Each number is 128 + 32 x the weight over its row's rms, rounded and kept within 0 to 255. Layers, rows and columns count from 0. The size above them is the row's rms in percent of the matrix's.

# layer 13 MLP up, 640x160, rms 0.0625, rows 519-526, columns 0-159
size [ 96  92  86  86  88  83  89  95]
[[149 140 125  98 140 100 117 155 181 149 137 133 145  54  63 155 163 141 120 172 126 128 138 138 118 113 180 138 108 119 127 149  74 149  94 108 184 128  93 169 119 175 100  94 104  57 102 175 120  93 129 145 179 179 139 151 100 112 141 115  78 110 172 131  89 117  89 147 191 102  82 162 129  76  80 136 135 140  90 152 158  90 107 120 117 154 129 116 176 137  52 111 124 172 156  90 117 167 140 171 161 115 112 144 114  78 166 121 153 106 155  91 202 139 106 137 120 152 176 176 163 149 116 142  91  84 111  88 150 157 103 173  80 119 105 174  81 133  73 142 110 178 143 170 125 106  89 128 145 123 180 147 142 140 135 124 164 155  40 138]
 [132  98 168 145  90  89 173 172  73 130  86 180  76 152 150 102 101  82 163 106 143 117 128 102 146 172 132 172 134 156  97 138 140 122 115 174 108 127 123 107 128 132 130 153 137  87  77 126 188 207 115 162 152  86 113  93 109 209 150 116 137 135 186 141  79 139  58 148 112 165 139 119 143  90  98  95 120 148  97 112 164 163 116 147 151 104 148 103 144 161 147 106  71 128 142 165 110 106 104 102 187 145  95 134 119 146 155 129  79 144 116 178  70  84 105 164 138 121  88 177 138 140 141 134 138 137 126 105 160 171 128 118 195 184  51 150 149 118 146  92  79 111 167 162 154 135 165 127 115 124 183 144 133  94 170 210 180 126  98 130]
 [105 150  84  86 180 152 164 121 180 119 111  90  85  89 151 160 189 134 147 175 127 120 151 131  86 163  18 115 151 136 164 163 120 100  92 174 148 159 188 177 165 117 140 110 136 124 100 173 153  96 121  73 117 116 117 121 123 126  90  85 144  93 145 125 157  99 132 164 194  79 143  59 137 100 150 147  82 127 143 146 141 149 119 124 106 155 145 106 103 118 120 117 178  97 184 101  78 145 158 124 162 150 145 166 165  94 121 102 175 139 152  79 131 150 145 160 176  88 116 162  93 139 100 182  79 110  89 115  94  90 121 129 118 107 142 150  98 152 124 208 118 169  73 123  83 134 162 144 103 131 153 136 163 176  88  88 155 111 166 147]
 [113 130 144 131 129 127 203  56 158 114 130  88  97 159 121 155 116 107 107 184  68 139 106 130 114 171 150 162 223 114 144 165 128 151 137  95 133 183 133 128 115 161 119 136 107 110  68 154 158 113  98  96 169  91 137 145 144 146 112 134 134 105 117 131 135 183 158 116 195 111  86 120 180 116  97 121 123 127 173 161 133  79 143 157 122 107 117 116 126 174 116 135 128 160 126 138 184 193 152 129 129  90 199 110 104 117 127 110 123  92 100 115 221 195 101 131  79 150 147 111 136 151  84 149  48  74  81 161 147 138  98 134 141 107 105 202 105 169  69 136 158 155 118  98  88 103 119 145 110 171  87 137 163 134 168 120  84 137 124 155]
 [ 84 161  72 103 155 118 193 112 162 125 144 105 145 134 133  86 138 124 185  76  80  50 191 160 134  99 121 135 115 118  90  88 174 115 121 165 130 159 152 139 112 120 156 152 110 160  87 113 147  80 157 176 136 168 138 155 106 138 194 118 130 108 135 104  90  99 139 135 144 200 150  63 129  60 111  90 120 146  87 173 140 115  92 105 117 125 159 108 119 192 136  88 128  92 149 102 121 188 173 131 143 168 118 106 176 115  87 133 116 176 154 107  84  92 107 107  74 120 135 160 138 112  84  76  88 103 107 131 117 144  87 101 163 166 181  83 120 134 144 189 131 144 133 134 138 132 159 152 120 174 116 141  99 218 149 150 143 100 181 129]
 [141 127 137 144 149 115 179 121 137 187 177 150 104 103 114  76  85 120 184  87 104 169 149  64  73  91 116 137 119 110 165 100 115 108 138 125 128  67 167 106 122 219 157 106 136  95 149 121 130 140 107  95 151 103 132 168 102 121  84 152  75  87 185 139 132 139 157 193  95 140 113 126 153  93 152  91 158 129 103 128 119 143  89 143 153 141  92 123 130 130 196 120 173 196 154 132 103 183 168 107  79 134  96 115 154 126 185 147 166 133 105 137 108 174 167 138 103 183 111 102 183 120 144 147 134 105 155 179 185 106 162 137 151 114 215 160 159 133 132 146 134 153 140 102  94 139 102 113 113 153 187 167 157 127 158 105  86  59 140 169]
 [149 154 107  80  95 119 124 132 130 120 156 174 136 103 142 149 135 145  59  46 185 108 135 139 184 107 109 182 133 141  80  99 165  80 158 166 133 130 135  93  85 123 192  93 135 116 146 105 129  74 112  90 127 159 165  82 125 138 142  34 105  62 127  96 117 129 122  82  99 109 140 129 111 150 120 113 222  90 139 101 158 167 178  96 107 112 104  90 133 112 139 136 154 143 121 117  76  77 140 124 204  90 143 155 127 129  96 119  86  99 169  71 150 169 137  57 174 167 117 131 166 166 118 143 150 135 123 121 147 155 131 111 135 143  96  74 162 125 102 144 112 132  92 172  93  90 101 104 142 122 149 130  91 143  74  98 172 134 168 159]
 [103 131  92 135 120 164 100 112 170 139 179  98 167 151 136 170 220 112 127 147  79 102 182 145 130  97 120 160 157 142 159 106 137 104 143 126  80 147 104 156 132  91  82 163 127 119 155 139 121 155 124  94 103  65 125 101 171 115 137 110 117 142  45 100 130 141 123 104  93  87 121 110 106 135 126  47 121 117 144 135 152 114 167 159 105 130  42 105 161 119 109  64 140 134 123 117 154 172 134 182 129 189 126 133 147 135 142 129  94 157  88 118  99 137  44  92  70 166 135  79 152 114 112 164 123 142  66 125 136 158  51  62 166 146 124 170 130 176 156  85 119 127 134 179 120 100 135 136 135 190  96 148  86 188 114 112 136 128  93 105]]